config = dict(
    n_layer=17,
    d_model=128,
    n_head=4,
    n_kv_head=4,
    head_dim=32,
    d_mlp=384,
    vocab_size=622,
    activation='relu',
    norm='layernorm',
    norm_place='pre',
    norm_eps=1e-05,
    positions='learned',
    qk_norm=False,
    attn_scale=0.177,
    bias='all',
    tie_embeddings=True,
    parallel_block=True,
    init='normal',
    init_std_qkv=0.0442,
    init_std_o=0.00756,
    init_std_up=0.0442,
    init_std_down=0.00756,
    optimizer='cautious_adamw',
    lr=0.00189,
    lr_mult_qkv=0.4,
    beta1=0.9,
    beta2=0.98,
    lr_head=0.00877,
    warmup_steps=432,
    schedule='wsd',
    decay_fraction=1.0,
    decay_shape='pow',
    final_lr_fraction=0.0,
    batch_tokens=[16384, 32768, 49152],
    seq_len=256,
    doc_mask=True,
    train_tokens=158600000,
    steps=5432,
    dataset='wikipedia_en',
)
Each number is 200 + 20 x the weight over its row's rms, rounded and kept within 0 to 999. Layers, rows and columns count from 0. The size before them is the row's rms in percent of the matrix's.

# layer 2 MLP up, 384x128, rms 0.185, rows 285-312, columns 0-127
086,209,201,187,215,228,201,188,193,192,175,188,207,188,198,205,167,199,190,205,208,202,219,228,197,179,192,172,225,176,219,179,201,219,195,241,203,212,203,216,192,200,168,237,209,190,218,221,197,189,181,218,198,195,153,189,186,176,163,179,198,235,179,206,209,189,182,213,204,218,211,217,206,210,236,236,229,226,169,215,198,230,173,241,209,204,183,212,206,212,142,210,186,211,191,203,160,197,206,207,180,198,189,229,183,207,218,160,219,201,208,176,169,203,199,209,187,201,202,164,167,225,232,197,160,225,174,214,189
040,213,199,203,174,196,212,181,219,230,194,206,211,231,218,220,170,236,179,198,185,228,216,217,194,212,185,170,229,191,203,208,178,231,242,180,192,188,207,195,210,218,164,249,201,189,227,211,205,183,191,215,245,178,171,160,178,205,171,173,233,205,201,201,214,187,173,184,212,220,224,203,175,196,210,217,194,236,165,219,188,210,225,224,189,203,205,194,192,165,176,208,188,214,192,227,194,204,194,222,230,190,193,220,177,203,211,161,192,174,212,165,157,204,179,200,177,191,202,215,194,212,181,196,170,197,197,198,221
033,186,194,158,142,228,170,180,195,231,182,185,222,231,213,202,178,246,202,219,189,199,232,222,208,213,203,172,201,184,201,203,168,209,224,207,187,153,211,207,202,200,171,231,200,213,214,227,221,204,211,219,215,215,162,171,178,187,168,204,225,249,206,207,207,196,208,149,194,200,196,214,206,185,199,235,199,177,165,206,207,213,219,232,172,222,214,194,209,189,173,208,209,239,202,202,186,226,185,218,225,195,197,223,179,206,191,205,199,197,176,181,176,178,188,193,194,192,209,204,179,206,203,221,195,215,184,193,212
049,194,185,160,192,248,191,204,155,201,176,189,186,212,216,211,186,192,198,188,204,230,217,219,204,181,185,162,229,206,221,182,190,213,218,232,197,197,225,210,165,221,181,219,179,196,213,232,225,205,174,224,202,229,160,195,195,170,157,201,209,221,208,181,191,230,165,199,182,197,180,208,208,203,199,223,187,215,193,213,198,200,180,215,204,217,212,219,199,192,184,203,161,211,162,196,192,231,202,193,205,199,173,214,179,202,208,184,219,203,172,170,163,191,212,195,188,183,255,165,170,178,229,200,192,215,220,200,214
074,189,222,189,192,226,217,178,203,188,165,173,198,225,185,189,207,223,202,198,201,191,206,235,191,204,229,150,210,171,225,171,197,220,211,207,219,190,189,216,169,233,158,241,212,187,220,212,221,211,200,213,199,200,149,204,197,194,173,183,218,228,215,207,201,201,213,212,172,192,182,218,224,211,211,216,193,210,181,205,191,206,201,192,217,195,183,206,188,163,121,201,206,206,205,195,178,209,188,187,192,228,169,235,156,195,215,169,214,213,183,204,179,182,195,200,201,185,199,174,172,197,227,212,193,214,168,202,204
028,196,192,227,163,191,199,184,198,210,183,211,186,196,194,224,197,211,198,219,170,202,181,228,205,194,181,178,246,171,203,197,200,214,213,189,220,182,236,210,190,191,173,213,193,187,228,231,195,184,195,203,246,212,209,221,187,178,207,183,193,188,170,183,249,199,200,215,184,264,188,222,229,186,229,196,186,185,197,206,214,237,183,197,204,197,222,207,197,179,163,203,204,210,205,204,173,186,202,179,204,208,214,241,207,200,223,160,212,183,184,181,178,215,142,211,197,200,201,198,191,216,184,237,200,239,217,192,174
047,211,173,192,170,236,199,208,164,227,178,209,183,203,193,196,185,216,183,205,207,226,201,231,223,231,225,195,221,216,189,182,188,177,240,218,191,172,216,219,187,207,185,240,206,221,235,245,216,186,202,187,238,195,187,203,190,199,191,208,182,224,216,182,188,231,178,183,182,223,201,226,212,206,204,203,183,184,174,231,201,234,186,221,227,233,189,173,176,175,192,217,207,208,203,190,195,217,203,220,217,184,211,231,183,181,189,173,215,200,183,186,170,167,204,220,176,188,226,170,182,177,225,213,169,219,197,230,179
036,179,168,198,181,223,227,183,190,220,169,188,188,202,179,166,179,234,220,195,233,194,213,230,199,214,179,164,270,185,188,190,192,213,216,204,209,206,200,191,179,208,169,209,202,203,216,178,215,213,201,228,197,219,157,209,181,203,176,180,233,235,206,210,187,224,161,196,179,207,202,191,187,191,205,225,213,227,187,224,162,217,197,226,202,219,211,184,194,181,160,184,190,182,183,202,179,216,229,220,186,203,174,224,189,185,230,201,206,224,211,195,169,190,213,200,205,194,218,191,232,181,236,215,196,216,185,207,177
064,221,204,165,214,207,188,165,201,195,211,178,199,230,198,205,189,225,187,195,210,192,216,233,183,205,216,204,213,205,227,182,184,226,189,239,219,187,219,208,158,183,145,200,210,184,215,219,188,224,193,211,212,212,157,200,183,198,182,200,220,216,194,162,214,204,196,209,207,209,212,201,266,204,233,238,187,243,181,207,168,214,195,216,198,215,201,218,183,175,152,199,181,243,185,178,189,200,190,195,199,160,186,208,194,201,214,161,221,215,183,177,203,216,202,196,211,177,199,190,179,188,232,207,186,208,194,201,212
093,213,172,243,194,199,195,214,180,213,195,219,184,226,188,196,190,224,206,192,211,203,218,231,234,204,218,178,209,187,208,188,181,225,222,164,210,210,217,218,201,207,176,211,202,178,223,236,229,187,189,238,223,213,181,211,169,167,179,177,225,228,211,189,215,204,217,174,177,200,152,237,221,218,222,233,204,228,170,219,212,211,205,181,175,190,207,208,195,173,166,200,211,203,215,187,190,202,189,179,217,197,207,224,164,200,207,195,223,213,192,160,189,180,170,209,207,187,210,169,173,191,247,179,194,218,211,214,175
249,200,178,180,191,226,217,186,164,223,173,179,225,203,208,203,181,222,181,212,183,200,205,234,217,194,212,186,223,179,207,172,183,226,218,185,196,183,214,176,167,213,178,220,216,178,229,226,219,184,175,220,208,243,181,190,184,171,168,199,229,221,228,208,237,204,178,182,176,209,190,213,238,183,192,224,195,203,176,230,187,220,170,242,220,217,223,203,182,181,179,204,188,234,180,212,183,214,204,209,215,196,184,225,182,205,228,172,210,196,203,184,180,194,153,187,201,206,230,217,176,196,218,214,194,217,194,186,227
098,198,189,171,181,236,221,213,218,199,169,171,189,204,194,197,193,218,216,196,197,213,202,224,204,199,183,170,214,198,192,174,185,224,230,193,221,199,211,211,188,186,177,231,213,190,228,241,227,212,184,226,203,214,167,212,167,180,189,182,211,219,201,193,236,227,202,172,187,193,192,219,249,211,210,225,220,201,176,215,173,221,171,183,212,208,184,208,187,162,165,196,221,216,205,189,158,242,193,191,208,205,175,238,181,185,203,180,210,206,162,191,174,186,180,196,217,189,215,176,161,204,229,204,198,221,219,225,194
019,203,201,189,202,195,225,201,226,210,182,188,159,213,183,197,200,229,184,206,231,192,214,236,178,186,212,193,177,226,199,188,168,227,225,180,183,215,203,193,184,191,199,184,221,194,225,197,205,218,156,200,193,232,160,200,187,181,180,218,193,229,178,188,203,225,206,195,182,209,220,177,183,220,217,219,189,182,154,211,165,229,172,215,135,145,191,164,168,219,199,158,214,204,207,222,196,197,201,215,180,189,193,227,199,197,211,200,219,199,208,211,196,218,188,197,212,208,204,187,201,205,238,231,178,225,190,189,198
040,198,191,189,227,198,199,187,241,222,198,192,180,233,191,217,169,245,193,209,197,219,186,208,184,166,205,190,214,223,212,161,161,209,232,219,208,202,198,224,176,201,169,213,246,203,227,225,225,202,184,243,207,226,151,223,196,185,208,181,207,210,207,179,239,169,202,199,218,205,200,180,222,185,217,229,222,231,206,239,216,188,189,222,197,202,194,207,177,177,185,178,204,210,179,209,164,208,200,205,208,242,198,214,184,185,204,180,185,218,177,205,182,197,221,172,197,184,231,181,189,221,211,195,199,182,225,190,191
034,156,213,169,160,201,176,156,176,179,177,166,188,194,205,212,170,207,169,202,189,221,204,220,187,203,204,186,206,187,205,199,199,201,245,181,207,188,227,198,186,189,155,232,232,169,228,209,251,212,198,241,212,191,176,191,173,197,199,205,203,244,195,205,215,209,180,201,209,248,208,216,206,216,208,222,207,200,166,194,201,191,223,204,246,222,214,215,190,188,169,211,174,206,204,222,179,209,180,211,210,176,220,236,178,185,196,211,200,197,180,214,199,189,186,205,208,192,238,189,198,199,202,193,202,208,192,207,233
037,207,199,162,170,211,225,202,202,196,183,185,202,198,207,201,178,221,181,200,200,223,222,216,177,189,192,140,220,201,250,194,181,225,195,213,197,178,214,180,193,212,151,237,221,192,222,206,232,214,193,204,222,227,212,226,187,222,162,234,209,213,227,184,207,188,189,174,194,183,174,223,208,193,213,238,206,211,163,203,217,226,217,184,196,218,192,195,188,169,182,213,205,226,183,211,146,198,182,208,234,194,184,209,179,184,199,199,221,219,175,165,179,176,223,201,219,196,192,189,196,211,210,196,180,216,216,214,221
055,178,211,158,173,202,209,178,231,213,184,203,212,239,185,217,166,242,181,192,191,198,191,223,222,181,197,170,234,171,238,181,222,239,218,200,202,204,185,209,212,207,180,227,220,197,226,222,225,196,201,228,218,201,175,199,196,213,168,198,202,228,194,197,177,185,197,188,226,224,179,217,233,207,213,229,201,202,171,184,156,211,187,207,240,209,190,206,185,144,181,168,198,193,198,203,180,224,193,214,191,177,190,228,168,195,226,174,207,206,201,205,183,216,158,200,217,192,198,191,186,200,202,193,213,223,194,199,180
103,205,197,183,187,219,223,192,221,199,171,132,210,215,200,208,169,217,224,204,188,196,212,214,210,203,185,176,209,170,263,185,190,212,216,205,206,186,241,209,192,192,184,209,210,204,225,224,205,196,183,235,225,211,176,201,180,198,187,184,207,213,237,183,235,178,205,186,186,225,193,226,226,214,237,212,223,190,181,193,173,211,198,186,226,232,190,207,173,172,196,199,182,213,188,191,181,208,191,235,193,198,188,221,151,192,210,180,200,194,183,200,188,146,181,171,228,201,235,189,189,202,202,214,190,208,196,210,212
030,219,195,189,180,205,232,217,209,223,199,183,179,210,167,214,193,205,226,188,199,204,225,236,194,185,172,171,197,208,210,169,196,201,213,214,203,190,209,189,183,217,185,210,196,192,201,204,207,225,195,224,253,204,178,202,168,191,180,200,214,229,220,211,178,195,199,180,195,188,175,209,289,172,163,230,188,197,192,197,188,209,197,174,196,207,219,190,185,175,204,179,207,199,206,202,207,191,211,210,191,255,172,242,186,178,194,191,205,187,191,187,149,185,179,204,214,202,220,175,159,202,210,188,172,221,200,199,197
026,209,222,164,228,223,247,174,208,220,188,204,181,213,171,196,173,219,201,227,177,258,190,211,164,159,156,189,185,215,197,202,176,208,225,199,218,205,217,214,209,222,189,216,234,211,198,240,224,206,220,222,212,198,189,183,195,206,204,174,202,235,227,191,216,187,205,166,183,187,209,222,218,204,188,236,197,201,161,198,219,227,191,203,207,203,207,193,217,158,179,185,204,237,174,180,176,194,173,222,248,211,197,216,189,185,193,202,189,210,192,196,185,189,207,194,222,191,202,181,187,200,212,207,160,205,201,199,206
032,215,161,235,217,214,224,215,193,204,193,181,188,220,199,204,180,202,186,187,198,205,204,227,208,189,209,186,193,184,229,180,176,221,209,185,212,198,216,199,188,185,188,225,194,195,235,231,246,228,199,203,235,210,176,179,194,225,172,193,219,227,207,199,208,198,203,191,170,219,179,226,187,193,211,219,190,184,191,231,196,210,220,204,221,234,182,185,173,191,171,218,192,216,174,203,186,222,184,208,217,176,132,211,156,198,204,171,209,184,193,182,182,171,205,196,214,180,212,181,161,199,261,212,166,206,193,199,196
023,198,205,192,185,209,189,185,188,180,182,161,190,234,191,205,177,221,203,196,190,223,234,226,218,211,174,181,183,198,211,199,178,235,235,205,214,212,196,190,202,218,152,222,236,218,210,209,216,206,175,220,252,236,195,174,157,174,156,200,203,215,208,215,202,190,172,177,195,220,187,190,223,164,201,220,196,203,180,204,196,202,185,199,234,223,210,199,185,170,177,180,217,250,204,220,194,230,192,219,206,205,201,183,175,204,193,192,190,212,211,187,173,180,189,186,221,207,212,186,187,206,242,215,161,173,191,197,202
199,222,182,180,164,201,231,184,213,202,199,197,213,220,195,190,183,231,192,202,197,219,230,255,211,179,220,160,218,174,218,213,178,219,220,183,181,187,197,188,200,199,174,228,195,184,218,234,190,176,166,228,223,202,208,189,179,211,161,180,220,235,194,229,230,218,184,187,203,214,172,176,215,185,225,225,184,221,177,223,201,223,191,184,226,200,181,222,206,178,172,210,186,186,176,211,166,234,210,231,232,215,188,236,210,186,218,211,191,191,207,166,177,183,181,194,192,209,197,195,210,223,189,198,186,208,176,205,223
038,214,200,183,163,219,181,203,172,187,198,188,164,168,215,174,188,217,201,220,196,217,205,224,174,174,228,166,226,205,169,204,195,211,254,165,204,184,231,215,185,173,174,234,216,209,259,223,192,201,196,219,189,189,167,166,188,209,160,155,204,236,185,197,228,204,203,204,193,192,203,201,207,200,236,229,186,214,177,212,206,223,210,196,202,213,206,208,174,191,200,201,223,243,171,189,183,189,196,230,211,191,197,212,202,208,192,183,207,191,188,201,206,184,192,192,226,187,219,191,220,194,204,231,210,226,180,210,184
030,169,213,208,172,200,214,174,194,193,198,178,207,202,187,205,179,220,212,171,210,178,216,204,197,188,189,171,216,195,214,182,225,230,210,202,186,204,231,235,176,189,159,231,201,171,222,228,215,232,192,250,226,226,182,176,179,189,198,183,204,246,206,205,209,200,171,193,213,222,205,201,244,204,186,235,214,204,148,207,189,230,189,198,206,244,183,194,202,174,187,162,197,203,182,230,178,217,186,210,198,198,173,232,196,218,207,179,186,187,195,195,175,179,191,178,182,221,197,202,220,198,221,185,218,197,200,203,242
029,187,165,169,186,207,197,196,178,211,190,192,190,215,187,196,176,215,209,189,178,227,175,217,195,189,190,172,207,206,199,191,172,202,210,220,208,208,213,213,192,180,158,240,226,196,223,247,226,219,171,243,214,213,179,230,183,221,185,163,221,216,204,181,228,220,205,187,201,242,186,205,197,184,202,235,199,168,175,212,221,233,178,204,208,216,219,195,168,181,157,193,195,189,206,175,198,199,195,190,222,173,182,221,181,189,238,180,221,218,169,211,168,179,191,178,215,184,214,200,178,225,234,189,198,200,198,215,212
025,207,198,187,187,228,166,208,194,198,176,205,228,198,193,211,197,219,224,212,189,187,229,228,170,194,187,160,197,218,216,204,181,220,204,217,208,207,203,199,191,239,177,194,221,203,229,215,196,166,178,190,197,224,166,216,163,199,158,216,216,228,184,197,217,210,200,209,227,215,161,219,240,163,185,208,176,201,145,242,179,208,206,219,206,193,195,206,183,175,203,200,218,193,163,185,210,216,205,192,217,189,211,209,182,182,197,183,227,228,164,187,212,193,159,199,194,186,210,189,155,184,205,169,225,196,213,212,206
020,212,182,192,206,248,203,202,195,205,167,208,196,197,179,186,191,187,186,194,177,205,189,201,216,182,180,169,236,179,196,172,203,223,228,179,220,206,197,209,162,179,187,194,215,180,203,247,196,204,204,202,185,176,200,206,199,220,200,210,206,213,206,228,221,210,176,193,231,200,219,206,196,179,225,226,192,191,162,210,209,217,204,195,181,201,197,200,207,151,130,187,223,198,196,216,188,240,205,215,250,170,180,260,183,179,218,197,195,205,198,189,210,174,210,175,190,199,188,227,187,211,206,221,174,229,210,192,227
# layer 2 MLP down (transposed), 384x128, rms 0.169, rows 285-311, columns 0-127
071,200,162,229,184,174,209,200,170,226,195,171,242,195,207,167,193,204,175,198,217,218,195,183,231,213,165,227,196,178,192,214,217,219,192,193,200,196,206,191,182,196,225,183,176,173,170,159,173,197,196,208,211,207,219,184,214,232,182,224,158,220,213,219,187,178,179,205,186,208,220,164,202,195,182,163,173,186,229,198,188,214,228,200,248,204,218,220,223,223,175,197,225,192,212,207,198,199,201,209,212,189,200,199,185,225,227,196,193,180,191,181,201,244,212,181,201,200,213,194,221,255,185,194,161,209,202,207,173
034,217,188,218,177,200,199,206,174,208,176,234,221,189,206,218,222,224,186,206,211,176,218,226,178,211,195,227,222,198,191,227,192,176,179,167,193,225,163,207,209,172,174,178,196,206,207,218,216,223,184,217,201,210,178,226,211,162,205,213,160,204,155,224,201,192,217,220,186,189,204,169,221,216,175,246,219,176,183,188,215,177,197,199,205,231,218,229,194,189,198,206,245,230,195,179,197,214,181,198,192,186,228,206,225,188,158,185,210,217,204,226,216,206,231,206,199,166,192,203,220,217,189,174,183,206,232,186,235
030,215,190,195,197,183,185,206,224,234,214,200,203,192,223,212,232,196,225,233,201,195,208,234,202,188,213,228,207,232,195,214,203,228,227,233,199,188,200,167,187,177,200,186,202,226,205,229,226,234,233,198,202,186,201,188,185,196,256,218,191,180,208,195,179,182,208,210,161,221,192,191,198,230,171,195,205,168,211,188,207,199,169,229,180,205,194,161,189,241,202,210,214,191,187,225,228,217,201,222,170,170,207,187,202,169,191,199,158,167,176,207,164,188,198,224,214,204,181,196,199,226,163,183,184,166,193,196,207
038,165,170,200,172,206,195,210,156,207,214,219,178,185,203,182,195,206,213,189,159,219,206,202,230,195,240,207,206,196,167,193,200,173,207,196,186,209,199,195,190,217,174,185,207,260,203,193,207,215,234,213,200,206,202,164,204,224,189,178,162,186,225,201,169,176,192,183,182,211,185,225,191,208,221,220,210,191,226,169,203,245,183,207,191,213,209,202,183,185,221,218,210,199,234,215,167,196,206,194,197,178,214,189,187,230,169,184,230,207,197,216,176,195,216,211,153,199,241,211,215,214,194,199,219,190,180,211,150
073,166,193,210,230,192,190,212,234,216,186,211,229,220,203,197,196,195,219,163,208,182,189,180,180,169,199,193,203,208,180,213,205,213,194,225,201,214,203,218,210,170,242,179,214,197,173,210,174,204,239,213,189,219,198,246,174,215,230,202,192,190,175,204,219,216,213,202,199,196,234,151,175,216,235,169,180,177,228,215,210,176,153,205,213,203,197,199,204,239,210,188,186,173,222,174,217,191,208,209,183,213,230,156,243,178,189,220,157,193,214,199,206,200,193,169,198,190,196,179,194,199,186,209,188,216,218,213,201
021,184,183,196,218,220,194,214,187,210,184,177,212,190,211,183,170,226,233,214,170,190,214,174,174,156,198,183,204,190,206,213,225,225,210,208,200,213,158,187,212,188,179,173,220,201,218,230,201,233,196,174,237,183,201,205,236,185,195,185,198,193,215,192,185,182,212,237,196,192,177,181,179,226,211,215,169,159,228,202,228,232,197,218,209,221,146,197,170,217,208,202,174,192,171,176,199,217,177,177,205,215,198,226,223,197,204,164,216,187,197,203,204,193,185,219,225,205,203,237,190,244,178,178,217,188,206,202,213
040,191,198,204,189,164,201,177,218,193,234,212,179,196,245,205,192,191,222,205,230,219,187,172,178,199,188,219,192,186,206,189,214,156,161,164,197,221,201,204,222,210,240,224,204,161,209,238,203,231,183,203,191,205,234,240,186,176,167,218,210,212,180,226,219,174,215,220,209,178,173,175,169,203,212,195,204,191,208,185,225,147,200,173,179,192,192,206,203,211,182,222,176,218,169,188,184,214,188,192,197,206,197,211,180,180,204,211,205,212,243,205,213,226,212,185,185,206,174,200,174,228,206,182,232,208,187,208,209
030,220,222,193,231,189,158,186,218,230,190,202,188,196,219,219,198,196,241,177,221,179,204,182,177,165,223,243,172,193,211,224,204,200,203,211,188,204,191,179,190,234,205,199,190,191,196,237,225,183,185,212,196,195,197,183,262,181,183,163,200,176,194,238,182,233,167,234,213,209,194,194,178,188,216,240,189,185,198,210,198,200,233,207,195,206,206,220,219,198,192,189,196,177,200,169,191,223,195,203,173,238,210,188,177,185,167,194,200,199,196,221,188,178,219,212,225,191,202,180,218,194,171,216,215,178,207,245,216
081,227,190,197,186,214,181,193,200,189,204,216,189,184,189,188,167,197,152,195,216,200,214,214,233,261,198,167,185,196,203,189,180,191,198,176,210,218,184,164,181,197,174,223,205,205,165,209,212,219,196,191,196,177,235,172,200,218,218,205,204,251,181,189,178,192,171,200,194,177,177,209,205,220,216,219,173,184,182,180,220,213,203,190,192,179,179,172,198,199,214,220,215,243,176,215,201,200,196,222,229,219,246,190,208,219,182,207,200,227,205,209,204,202,224,216,167,208,193,253,208,190,245,222,195,199,180,194,181
088,187,185,194,206,158,218,185,199,241,213,215,204,206,195,224,197,225,205,212,202,163,209,167,223,179,203,188,218,201,178,204,191,174,183,189,188,211,203,216,188,205,203,207,240,202,205,192,227,220,190,221,175,208,208,182,194,219,195,188,196,205,200,222,221,193,175,198,235,215,236,231,224,183,202,184,194,211,231,205,204,187,206,188,243,203,222,165,237,219,224,226,194,218,196,164,209,231,202,223,174,240,198,174,160,166,215,169,178,178,161,222,201,225,158,203,195,167,186,197,213,196,201,205,196,230,207,176,206
203,209,176,191,195,198,178,184,175,205,218,163,206,219,189,174,182,239,177,236,231,168,213,207,222,191,217,219,218,201,238,224,173,181,222,211,158,167,191,186,185,199,191,179,172,222,198,173,197,212,203,211,184,185,210,215,223,195,190,199,189,204,199,258,173,176,183,177,208,206,185,209,180,208,176,210,175,207,234,222,211,217,172,168,173,216,192,175,178,191,168,180,204,200,213,238,191,192,188,188,223,177,184,206,215,218,223,216,181,168,190,182,227,218,217,212,200,241,186,219,190,180,207,216,194,218,216,190,208
093,184,191,181,192,196,181,203,235,219,194,204,197,185,192,200,190,205,226,173,195,193,174,237,189,192,188,219,177,201,194,202,194,177,205,195,219,207,170,210,236,179,204,202,176,196,172,202,171,182,181,198,214,232,221,239,190,197,175,186,181,183,211,166,241,217,212,222,217,180,198,202,196,234,178,207,219,208,205,217,182,183,205,236,203,207,195,255,243,220,217,180,242,194,218,174,210,214,204,196,207,224,201,198,207,209,175,211,194,238,168,243,219,199,199,194,223,186,197,204,201,246,191,162,171,210,232,196,231
010,207,196,199,176,219,207,185,181,249,216,177,188,194,219,213,183,163,211,206,207,198,213,214,186,216,230,256,190,205,185,222,207,168,195,182,177,195,197,220,188,216,204,227,256,174,217,213,217,170,184,190,186,174,201,185,209,214,185,187,223,199,172,203,174,174,207,165,196,216,178,187,190,213,198,187,192,171,184,212,184,208,234,200,194,191,205,183,185,209,209,183,232,219,207,226,230,203,211,208,230,219,255,207,200,193,236,173,185,203,180,216,223,191,227,239,177,198,221,185,207,163,196,204,186,192,210,236,189
042,165,217,232,183,177,229,229,193,215,214,202,224,186,211,185,177,174,193,182,217,191,215,185,195,164,232,203,213,196,138,223,182,206,173,209,192,193,191,229,205,184,228,204,208,177,189,178,172,188,178,205,198,183,161,217,212,188,213,177,197,216,192,189,209,207,183,179,187,209,200,217,202,221,214,137,223,214,221,222,225,191,192,225,184,212,204,232,193,193,215,211,186,214,217,175,232,146,205,192,194,211,229,204,207,201,203,238,164,178,194,202,191,202,181,193,243,209,212,192,212,200,179,215,211,199,224,229,194
033,225,154,178,211,209,201,194,219,170,240,220,171,187,196,201,190,206,208,208,202,199,202,181,203,219,173,226,190,204,195,220,224,228,201,171,211,167,219,197,183,195,187,207,230,218,216,244,244,194,191,195,232,220,180,222,204,241,198,204,211,181,195,181,197,175,187,197,234,179,149,192,206,215,172,210,220,235,203,203,157,214,209,194,163,203,170,202,190,173,205,197,226,196,214,186,208,199,228,191,188,168,200,213,222,193,207,207,202,235,182,187,196,190,200,216,205,202,202,198,153,177,214,213,223,169,178,227,175
030,208,197,192,206,207,173,182,157,202,215,228,226,212,199,189,164,244,187,222,204,209,221,232,197,198,189,205,195,162,206,230,179,166,243,185,216,198,162,194,177,185,172,219,194,179,206,231,225,241,202,199,188,202,219,181,191,219,176,248,233,197,238,189,238,170,202,202,169,184,215,188,186,222,207,199,208,184,195,188,235,198,194,182,217,188,170,217,192,167,205,186,212,229,180,171,177,188,180,211,216,216,206,196,168,194,205,196,214,240,191,194,207,191,181,196,211,190,171,207,202,228,211,184,194,192,178,205,200
064,229,194,220,175,189,179,172,174,222,176,182,226,189,192,171,175,214,198,203,210,209,181,222,215,199,178,189,215,195,192,180,235,235,178,189,178,215,216,197,180,231,194,179,181,198,183,190,215,177,189,185,189,234,233,220,186,232,172,231,165,189,218,181,205,207,193,220,194,194,216,215,232,194,165,224,223,181,197,180,222,172,209,185,194,165,182,196,232,154,203,189,178,197,165,185,235,179,190,176,221,221,235,204,202,213,202,212,214,208,228,216,187,216,208,168,222,211,217,187,182,213,204,184,181,183,228,222,215
077,210,174,189,196,196,188,163,199,235,200,187,201,205,201,183,232,200,203,206,238,204,203,326,173,207,191,189,214,201,199,191,203,182,230,240,196,200,206,207,205,204,221,210,187,186,188,168,203,201,195,203,189,212,191,193,196,182,249,215,196,199,227,219,224,164,197,173,224,189,208,220,231,179,208,220,186,224,175,226,188,189,222,213,187,215,196,223,217,168,195,205,198,215,212,199,204,206,188,197,209,163,245,204,195,184,187,199,198,201,194,204,225,209,214,198,219,192,212,193,175,208,194,194,192,211,200,204,201
019,242,193,158,187,187,195,213,189,178,198,198,231,183,211,236,176,232,203,187,189,212,215,196,230,219,241,173,168,216,230,228,178,194,208,206,165,238,235,205,206,195,194,242,209,188,204,190,224,168,194,214,224,168,186,203,227,207,211,207,213,182,180,166,229,209,177,210,197,192,217,194,178,214,198,204,229,221,229,216,196,194,185,212,191,194,202,171,176,196,225,188,165,203,206,205,215,224,184,154,192,195,225,240,155,190,188,181,184,173,216,223,209,199,178,211,189,189,195,183,198,207,201,185,188,193,174,197,212
019,203,185,194,154,175,190,189,159,197,223,246,204,199,222,225,161,216,193,199,195,197,193,196,205,190,162,211,170,188,204,205,185,229,186,193,207,209,196,191,218,187,186,202,227,201,162,211,185,189,176,205,214,156,230,191,209,187,211,212,215,186,191,244,191,200,175,201,184,200,197,189,231,187,189,201,221,214,209,182,199,217,190,177,213,177,196,212,190,164,247,176,216,207,196,191,200,146,234,208,211,187,211,209,245,191,204,212,223,221,222,177,185,193,183,214,210,187,230,233,213,244,214,201,192,163,191,174,213
030,234,178,189,206,192,164,229,218,209,198,212,198,208,193,188,203,184,190,207,191,184,203,203,209,208,245,231,211,257,200,191,215,231,200,209,222,161,216,209,204,194,197,205,209,212,234,232,198,190,241,174,220,210,218,198,180,250,175,193,191,204,175,202,179,171,165,186,187,205,187,187,218,190,191,226,172,181,214,241,168,178,203,180,193,232,166,218,168,160,227,200,240,197,198,183,198,215,215,209,202,164,194,185,227,183,205,192,182,178,219,180,208,216,199,204,196,203,186,176,211,179,219,185,228,211,202,186,194
016,220,223,186,184,215,183,197,170,172,229,230,217,204,188,179,216,218,195,224,176,226,183,237,218,210,206,197,216,192,192,214,171,234,185,194,221,188,180,177,222,182,178,225,169,211,208,170,205,216,167,217,161,210,215,221,224,148,152,201,213,173,227,168,227,174,188,181,219,170,195,195,176,211,191,210,195,224,198,211,190,221,193,205,203,199,213,224,219,194,177,194,242,192,196,196,175,174,188,223,224,225,202,212,228,205,161,174,206,227,189,200,201,208,204,213,208,188,203,182,189,225,224,208,176,213,216,220,208
094,177,210,221,186,180,197,193,239,215,219,215,207,180,216,211,222,142,222,168,196,190,207,188,201,195,179,221,177,227,209,217,184,202,220,184,211,223,204,180,185,222,217,186,159,221,223,210,207,184,189,178,207,178,186,219,194,174,201,191,207,216,235,186,178,220,188,218,229,205,220,192,167,188,222,183,191,189,223,150,185,218,220,198,202,177,210,181,221,222,221,172,199,179,185,186,227,216,180,215,214,179,191,219,219,181,167,176,175,189,203,257,222,183,200,225,216,176,186,174,229,224,178,212,213,188,185,185,205
037,213,185,184,210,217,200,186,195,196,197,187,161,186,218,174,205,190,197,195,217,191,184,210,220,224,196,209,178,194,191,197,191,185,213,165,228,156,196,189,165,225,195,229,199,225,183,191,237,195,150,185,207,205,203,209,192,199,219,195,209,166,232,209,200,213,169,191,230,195,190,216,177,181,177,201,212,182,160,208,200,164,161,189,203,220,219,209,242,199,239,214,214,168,214,230,203,245,205,181,191,176,195,214,185,196,173,176,193,218,198,208,207,192,190,212,228,235,187,209,182,229,177,224,180,208,181,237,234
022,203,223,185,160,205,188,226,194,189,186,222,208,161,206,191,187,203,167,177,203,209,213,218,191,191,209,216,197,241,221,203,202,187,144,193,188,197,172,203,239,222,172,191,184,167,210,199,189,233,246,168,225,199,214,206,206,198,209,236,210,195,158,198,190,166,179,198,169,216,216,208,217,213,175,238,183,179,228,187,217,208,187,197,213,207,226,215,168,207,207,150,183,176,189,208,211,212,204,198,187,185,247,199,194,187,220,209,182,179,221,206,217,185,197,199,208,183,198,174,216,209,220,198,225,176,230,196,204
025,245,235,199,226,223,193,160,193,181,230,185,188,216,227,188,183,221,200,169,174,188,213,220,205,159,202,200,214,225,217,207,192,226,220,231,184,205,233,197,208,238,173,215,173,209,217,194,199,220,210,215,197,172,186,193,178,190,172,165,164,160,181,212,194,170,180,216,234,214,215,190,169,215,186,217,180,201,202,227,215,215,238,173,215,231,244,208,206,196,216,205,222,208,204,194,194,200,192,146,190,212,183,182,206,219,207,183,193,207,216,197,219,179,201,194,214,202,196,202,219,197,188,157,206,202,192,210,187
016,227,217,207,212,223,170,219,163,220,218,220,161,183,218,217,196,230,187,197,202,205,242,183,205,171,228,192,161,192,206,210,198,203,201,217,168,198,180,183,189,221,189,216,216,204,211,199,217,181,216,195,226,210,218,211,204,229,217,193,192,201,194,221,181,168,193,183,171,187,211,202,212,204,162,186,198,183,205,187,208,220,185,200,204,203,216,190,210,190,198,179,219,223,168,221,222,169,216,207,197,184,244,159,184,232,176,193,182,175,179,210,261,218,211,204,188,218,198,214,179,171,168,200,256,178,198,181,188